{
  "n_head": 4,
  "n_kv_head": 2,
  "head_dim": 64,
  "vocab_size": 2306,
  "bias": "none",
  "init": "trunc",
  "init_std_o": 0.00819,
  "lr": 0.00272,
  "weight_decay": 0.11,
  "schedule": "wsd",
  "final_lr_fraction": 0.0,
  "batch_tokens": [16384, 32768, 49152],
  "train_tokens": 158600000
}
Each number is 128 + 24 x the weight over its row's rms, rounded and kept within 0 to 255. Layers, rows and columns count from 0. Numbers have three digits each. The size before them is the row's rms in percent of the matrix's.

# q: layer 14 attention query, 256x224, rms 0.128, rows 0-34,64-98, columns 56-111
# k: layer 14 attention key, 128x224, rms 0.123, rows 0-34, columns 56-111
q0 087:133105149135130157153108122136175115133094120145087126115135094099147139102153166162135126130144129109145071150148124138142137109151099118072184146122092137184123085153
q64 056:128081100124170084183133114136159139131108161105090079151157118129161130136138188132172137156086089084123139138099158123127123111071156125173145125077148111132135152143
k0 056:121110147126125142103128148125129152177138136150117151159115133119146100104129106145101164089120164106172064061149085122083143118127134134142112131144114117113147139128
q1 069:144105145110138102120145117077125122107148102076164136164121120108139118126100120138124107153098159101120155106119129118121156191140165118127144105098123147126117129117
q65 061:146153138140165117132128151169149149172115112106120140114104129127084139139126144157156112081129108102115080101134119113165077115063099110157165148127137111099149171091
k1 053:067146105126125174135123117112142103098115080133108112138107112142088151110129135128147086181154108116151136133116176153124141156164165086157139115160123124152129153152
q2 088:141112137088155140097130090109116114140139108159105116144129082149104146110073144094123144152174116147136151140138123147163139128112129158115129137096123147127173138097
q66 064:161147111132135107106108156131089105119153114116139117144159114121136136165103153140130128166104135112115153166121126143100160140150112120109122062097189162146139114114
k2 065:170112121125120123122136128140138155152130131140140136130103130146157115139135103120097113101113140105114131117166103113129118125102095155131110147120116112122145134079
q3 089:104127130171163124076102128140146087121155137135123074138156113115128164171116155151126108117160128166089159171128105102093135121130120138151130119166144135081131096118
q67 074:142136149111119128110099144154130113148143160142157118154190112162108146144090110125135146122123146160133141138139102168113125110128145160082153115127134149130156111120
k3 059:145114095169115140155157143147122142122106131131119152128140120161121120124138137071151119109113151153084139130132123148120144125097097098142103148115142139158122113112
q4 081:082112126106140169086135130134124119155105157146130114139075148124156144161105144108140104091172081125092136151118140098128084147109151098128124122140167116118125149133
q68 065:097153123084182138170107078111104154131053138111097116113118144123103136096177165107140131122141081121140113109166137112123133131135125122151136123149162133150106198164
k4 061:112120107144158162150129138106147098101113079123096088117165126114129111125120165121153124169107181114094115131111142189121162149179166085126119085090130102115088141146
q5 099:140138183174101118137107091145096153160098140151121120145156147154076114122124157098136126127136081160146171118155107171170144124110130157152145121131108112168149162156
q69 074:096140116130155128128113134118144079121097139120150123120132121111140135134172144143161117114157073089146138100156117110156104115129168071133115118092146159133140185128
k5 075:127167170115156104145083116124138156117142110141148106124134129096143153099103121144154164156134138104168110108112150111109135136159118162138126079103106136152123153144
q6 101:091125097105101140134120192149139150117116151078149156127125165115124131111190123154159130089097112122121097121072145100122114146107122118115150113123132130122128127143
q70 072:124148170118134109157142157137129148116103139141099134142098139128149134131152149103139162139137107170170114119119111157134171158120130134123124173181147113118096127175
k6 061:124181081112113124104118143134123120153100134138120083096126167129101106120126142123108146159156155125129208092104111087148106113118182110139150116095130122128157107137
q7 114:089140111118066145109098162133095165167130159090143157154137150115115145130130161140111137102143104126079098132102154122138113158096160089117086126113122118141146158110
q71 080:078162079157109159172111070108121162157094140157134103148087116099133101108139151087139142156142097122136105113130140172128152176110148046146096140151137098134135190166
k7 076:128151120104084141123128169134115116140131165119137127082106113115100144138087125138154152069109144137125134122126138109051121133166123126105094102112178138128075127182
q8 111:151181130114102075163150121127084150134127131136135153121125100144114105139163149131107156123104124157131125151136122157136111131140115170150135136112131114158102079120
q72 079:118103138128120088121177179179158123157157122129138166102135180141137150116110117140149147087146156115128141164079125135120143117097159175154150163145078122124104074101
k8 091:112131147139152158088110087145145132132100120144115133130106126135109118165136122091079098124090127095132121143104114146218117110119094111125134169128111155135162126100
q9 137:119166113159125129104127139146133158158117157137136134121185135101129135157127148149137110124147100125111173152116174157158094164130112118147131120128141122116132144103
q73 071:138120158148156123140131109159135090117098127121108147130134153103119122115115198106156125099094115163102114096090111105122112151128110144129167138134140105120169113131
k9 069:152136091117131143084119133129109120178101152129108128112093170132147144105104138133128149109157137078125131089112097111137160096115169164111140144145132113128121122121
q10 095:160155160137137124140105128152118118097097100171101109156117121144155086127116150101101100125152144087150132149124124127119117156160116185100116138096121141119139103148
q74 096:160137176151124101125127158154126137141090099135130134101142153126165134109109120123061119091136171095110170175109140154138125116114136151135133154148106154136097089131
k10 088:143092112163170140120120110150148119126115104183152152145124114175153136158147133131092126143154103110145119123143120150172128114136136182108120161116059120141145092091
q11 105:134135154155135110116136101114144092122133109168166131091143121139148104136124103151158096158119124118136132105160165137141144141130124147131136086145135115121168121142
q75 090:160152119088114133129149079109140138123106129147149112147104125172129120098154137116092145166139092145139063064151144087106104165111132123122102103123122111100105142145
k11 090:139157130112124133117144092147143168131163193133124085128129112160113146093094091127149135120128122116134134094145146114082126123103103124118109095087134125164120159155
q12 107:104078111144129114150113129136138135105116148120108133101120151124129115157129121146132139117155164137135148128138170148184138140109117122163144161143144158104139099077
q76 082:157102133128127173133146148122117103105097123164157156130099141121093103133127104130070114124125124110107126135143149171088116149144117126101096151134122091122145145122
k12 081:155111129168168140109122114135124140103166154112140153131134126121181143155138108160131119162107114112147143151093154152137144128147159157122128132161096125172133103127
q13 111:096134154122182139133125127142112145127063109114143143068137124151156145148111167163116170122134127104133113088138174131173142096160129091116140151140138122120111119108
q77 091:144156152076131089088140120146120150132066112125111094121126143137130150136138166151078141157133121164149112111113115131119132123124134121087139153158148146141074107103
k13 105:116118159147128108126132104155096156111146138139111135111133126148141130157182118154112141119099124130115108117112163145154101100109096142132097142180084128136166061128
q14 086:136131161126128093150109093155131141160142157135140134147130095104098124100139146112098144136102099126121123155143097137170116120116127101101141133083090110164164121157
q78 097:145146079121111119075081133138116131115163120127141105149137101175100104113151126138079142149110100128111170096139142109125094117107141109100132101106136116123147137107
k14 091:120147103124116152138144139151133164116198125096160142091136128129087134132120111146132138126089125160108157147151140139099114137116142098160106079157130093130123095129
q15 100:130117138096135111114145112124163140105132112090112104120126132145132121142125111132150102140134133103130122115134089100153109103132123133106167061137133168172125170161
q79 079:128127118126128101156138105107155105145150117135107096142174138120115133112091073169129112159132118120103140108156139160164125095138110111117146099110133154151144119167
k15 101:122098093118086151145109131095149130150114173112136113160152120120145132118140089134144138111127171117136108084160134130090143157099113094112140105082134144122152171157
q16 091:145114160136106118141125106130124119094167108101185127128107138128146143137153143119122119085133163125123153133123117133093149114130153159095146114159121111129129142150
q80 100:173125168117119091123147138128092143123163135116136163133120118151110116123121161089091097124099166137124172137161121101148104187146184113107152103138117118134148110068
k16 101:162115154100112102089102140109116109153069099106131118131108110090142128102100158140135121095119154117144155157126096103086115138121101159107148156130149121125134143134
q17 091:186126136145148140128151159106157126169117137182106163135130124115123117126160107092141099125141188130133104161128134126170168175145151140169138154129115150121127098144
q81 116:144147139146095138111118103143145132134121184122114144102150119092133140091124143104142119097120145125101132131095149138186185123120086166134143109164130127154119101153
k17 100:154127116137107147093117122144151114103054111135088095136164118137141130123126152114109094135115104094110135125136091109186160104082136145101152119129139122125137085125
q18 086:110139115107148144169132125122089131106137143102112131149112122105142137116106160133136160126119099090082131128151164164119097129147145108120128144116089101119140131123
q82 112:117144122127184166170141071149089191131104161105123121144129116101143119170143144151189169145127129091127104128126168166178116100127103086103129137124131094117137103123
k18 118:110132111154126160152072111114089140134090132117115097105145108162173127132161157123127162134145096127181125127118115129137101103124122113109113118116117065138139135112
q19 080:102125103121128145093111115130099137150103096179127134087126102180125161116145128143114155140132095168086127149185179127151103124118117111132119126116104133097116102102
q83 098:102126104140125128090152120122130110165143112130094136124161078141122129145138134122077133146157132115075136104142165179159118094120141137108136127139142133141158115098
k19 098:073125146120156125118127127165159160154158082102141137109180100118116129152166121131094134118159153130083105160120146156102140050114079127125084139123151135174142114141
q20 081:095136161148117102120133126144163147137132135131136120161177126103138152118104139106127125109113135118135116148124099137102148147123117119084111120154141137111174069128
q84 122:115154147156156109135099124165126150122126133122165118106160126103139115114135151147166125087126129153156148148112053137121164108133128110111125119124106109166153126133
k20 114:106162129123129134106065125117109177141141147126153134153146110125132096138130152154129173123109104184128149118100115154161131134142114129147136138124093122120136112110
q21 091:139084089163119139123133153123135141097127159141110126164112111077127094123157157125120126121161099153122147112107132106182114135132176140149150123150065134141120135164
q85 107:111124114142102137136120137128094149110117129128123127088111123123088099075113151107134119097159132107109083136111112138109128156117168077127128072153155136134139125153
k21 101:115113129090101119129152126137126155115150119097140176097110165115118122110136142131136097103115140105091131124120146164135123155111121092113118134153139135138161092114
q22 090:147150154090127130129170155098115154136140151157123180119135116141110087090090147096065145167120127139139122155122098126097117132151188132132141150137106116109102065146
q86 127:133115151134158109109162117146174099133094063146125118111171130170138136122116137123142132171099103101125110151153118120105165102156112127107115135116117116104105114114
k22 108:161114136090126106130124121139137085099129083152098116156140103138150113103131105143135092140129161098157154159145131128116105080185109163096174127103173144133049184131
q23 089:096116149143158144159136111162111157141087106105127126116108145133111105156156140142135145136122113103153125096153118127152154083088065107102107141141167121147187132098
q87 105:106087151108145141132124135124112155148073094155089110108119120168077121129129125176099144151127174149121105133152142117132148149131131110158125108094174144134123141106
k23 097:121097130154138151142133129160124136136110160119095107156120130095098147109120109175103127144111129145142120158140126104135115118159112144155128121109117099152119140128
q24 102:081102114116114106153123114125124083109116127112148103157113126081124090164149146147165121127100134129087112123096110102156127126102094117122146127131099121129119147138
q88 114:116111106126112173135106122129147165106151147143102096130136127054107137120148142148158133118102107117131090104109075140133150128153112105150147156127111086095121103140
k24 099:111139112134080147110120104067145151111116080128111143141112164083095126151131121142136091100114122108079117091095150141123142158170133089146158121122120116104122113158
q25 089:129118130162105135170113140121138138120155126129142110147138154164139127164109099153140100114147164104108171138117088095087107160094087167117153124103148132103170143140
q89 121:111122141193096169111108114103134170089106166087134081103101138134115148146128124144171119093120117131124183139128118125157106129094107117114151102135165134129128132119
k25 112:128156155139164158105108114140114146104157142081111155083106105134101145149164113122145127091103166146093157151143133117139132119117098162156147129157139100129136139115
q26 095:138146119107084121129106167136115141119113127121120135117134130127145122116112141099113133099126111142097138133100088109147108121106141122105158124105089120115131123131
q90 128:125133153129065102131098139121131169064108142118100086179121129074109101105113141117098107124147111166129192149105126071150113158104104125141167167127102142091116126119
k26 118:113155121138123127139109099140135137107147114139083140169149093104138140159118123126137110111158124144150163148085147095169142165105145142118119108173127175147122135143
q27 104:180173135145109104134123118101115132154144118145117118117165103125119100123095119118115096134150089151123149141140155180136130150123157129140112127110185103128134130132
q91 120:174167164143145116112113120115139166146141094171110099131134153152102109120102139150101106122185090129149111145094157162130141128130142110173116160128141125128135123118
k27 108:141143178134089110122120133134120188129128119191151106114133134149097103103094154135152117101149115134141116143084127169123117138098159134144141136124141090117120146091
q28 079:134105137143143130115144126125142147123145174125148146094104137106131144118127135123190149136118099115092116120124109131096169119095105140162139140131110102096113116079
q92 111:147142148112169115121119143117130137136160132123127148121144150104110164132117131099127137116088152158159106158092079062111147121111080133115104169122165119109113133073
k28 102:139107135149120126144116140115136145106132139114071115120143139145118140121122112152141167100104167122143138146146157059101147088139128142094106113152102120122160142113
q29 091:104119104142108143133144122098164147102126146075153155127093096097139131163146142157211129091133144105112129097108153177177140129140131102125133119149114130109113167151
q93 105:112135114133144119118179091108114123134139112118140131089089088185118125150149118160132162125128158118130127112098130150119112151126090119109132067126076119091154151104
k29 105:108129115114170124114186104119099131153161138163106186119151089182121100130109120155166164148150085154107127091134113204128120129141116095118165130149109149104136155152
q30 100:101122143131146157134129118160159163102138124125129103112141107093140137152121169147173143142124146110143135122140122092123133155154129135117123113133138135118093144131
q94 119:105097116137127149105116125117127091113097124106121096157128168090110148184155142155188130118103163139129158127107113080145142150115125118144129109121128169143118110153
k30 102:110116146160083127139143138156150106129104129106152100111120161067123119181175098105133132113116129143107158133097120065144140127096096117147165145113124149134119110132
q31 089:139194130127138149122130101127141130143138110151125171123188117168099095107110124080135112118139076107122165131143136108113105165103129145133111141135149154098159140078
q95 130:136114122118128142101101168127151140150145121096127151115173134150142161125128143081117139137129123118115144147093118113129123125107146096140120098092089131110145116116
k31 112:155113115085130120136122197116139179134125155116086127110106123160118168145118131150121137096121132130120157094095128087159102142116149117160112121104090094077136119115
q32 077:150117125155103124155147112176129158096098140142138114126120107118130116131134092135139102059105152093139101141134126130178132148066115133168096125145132128131132114140
q96 058:161085095146138103139100150133130196090143145131095139180093161128144097161142138114155114081087166152121102149153102105140150170120145103081135144135181155114128115151
k32 060:121130132075117145165130070109112111123122107141141148136142119126132119148100124117069120161174094150137129119159119121160130136115102182099152120156108114124123133124
q33 080:152122170152118132099134111137133133078208128175118113112122108126119136113149176116134110107122149148152138173129120152120119128105143155151107129104093146128125065118
q97 074:186103135118124116068140094129157134118150117131094185111139127173129147123133145101101128120158163129119058136095110122131128082069109158095171142126114138122145117066
k33 057:118087142123154084183117118119140146149134061126133130165140125100131125116157101173135153122107060102150146093123085100084144165148146139134135140149101123142164112103
q34 081:096141173140105124116117112131115141155059160134112124128120148111140144130137107178142130138135060108122130132154075089133173148127109095143117121151146106142140124131
q98 067:105127105152155130172146099102115155098106134101130109074124112114124103142165149135181145187127116094142092125145125104079117167148153079143133131120127119127088135172
k34 055:113106132136150092122104169127176147089153159157111142101128132158087119100084131156087144142131128127102114179153151132124129184112097173130121091124120113122105142137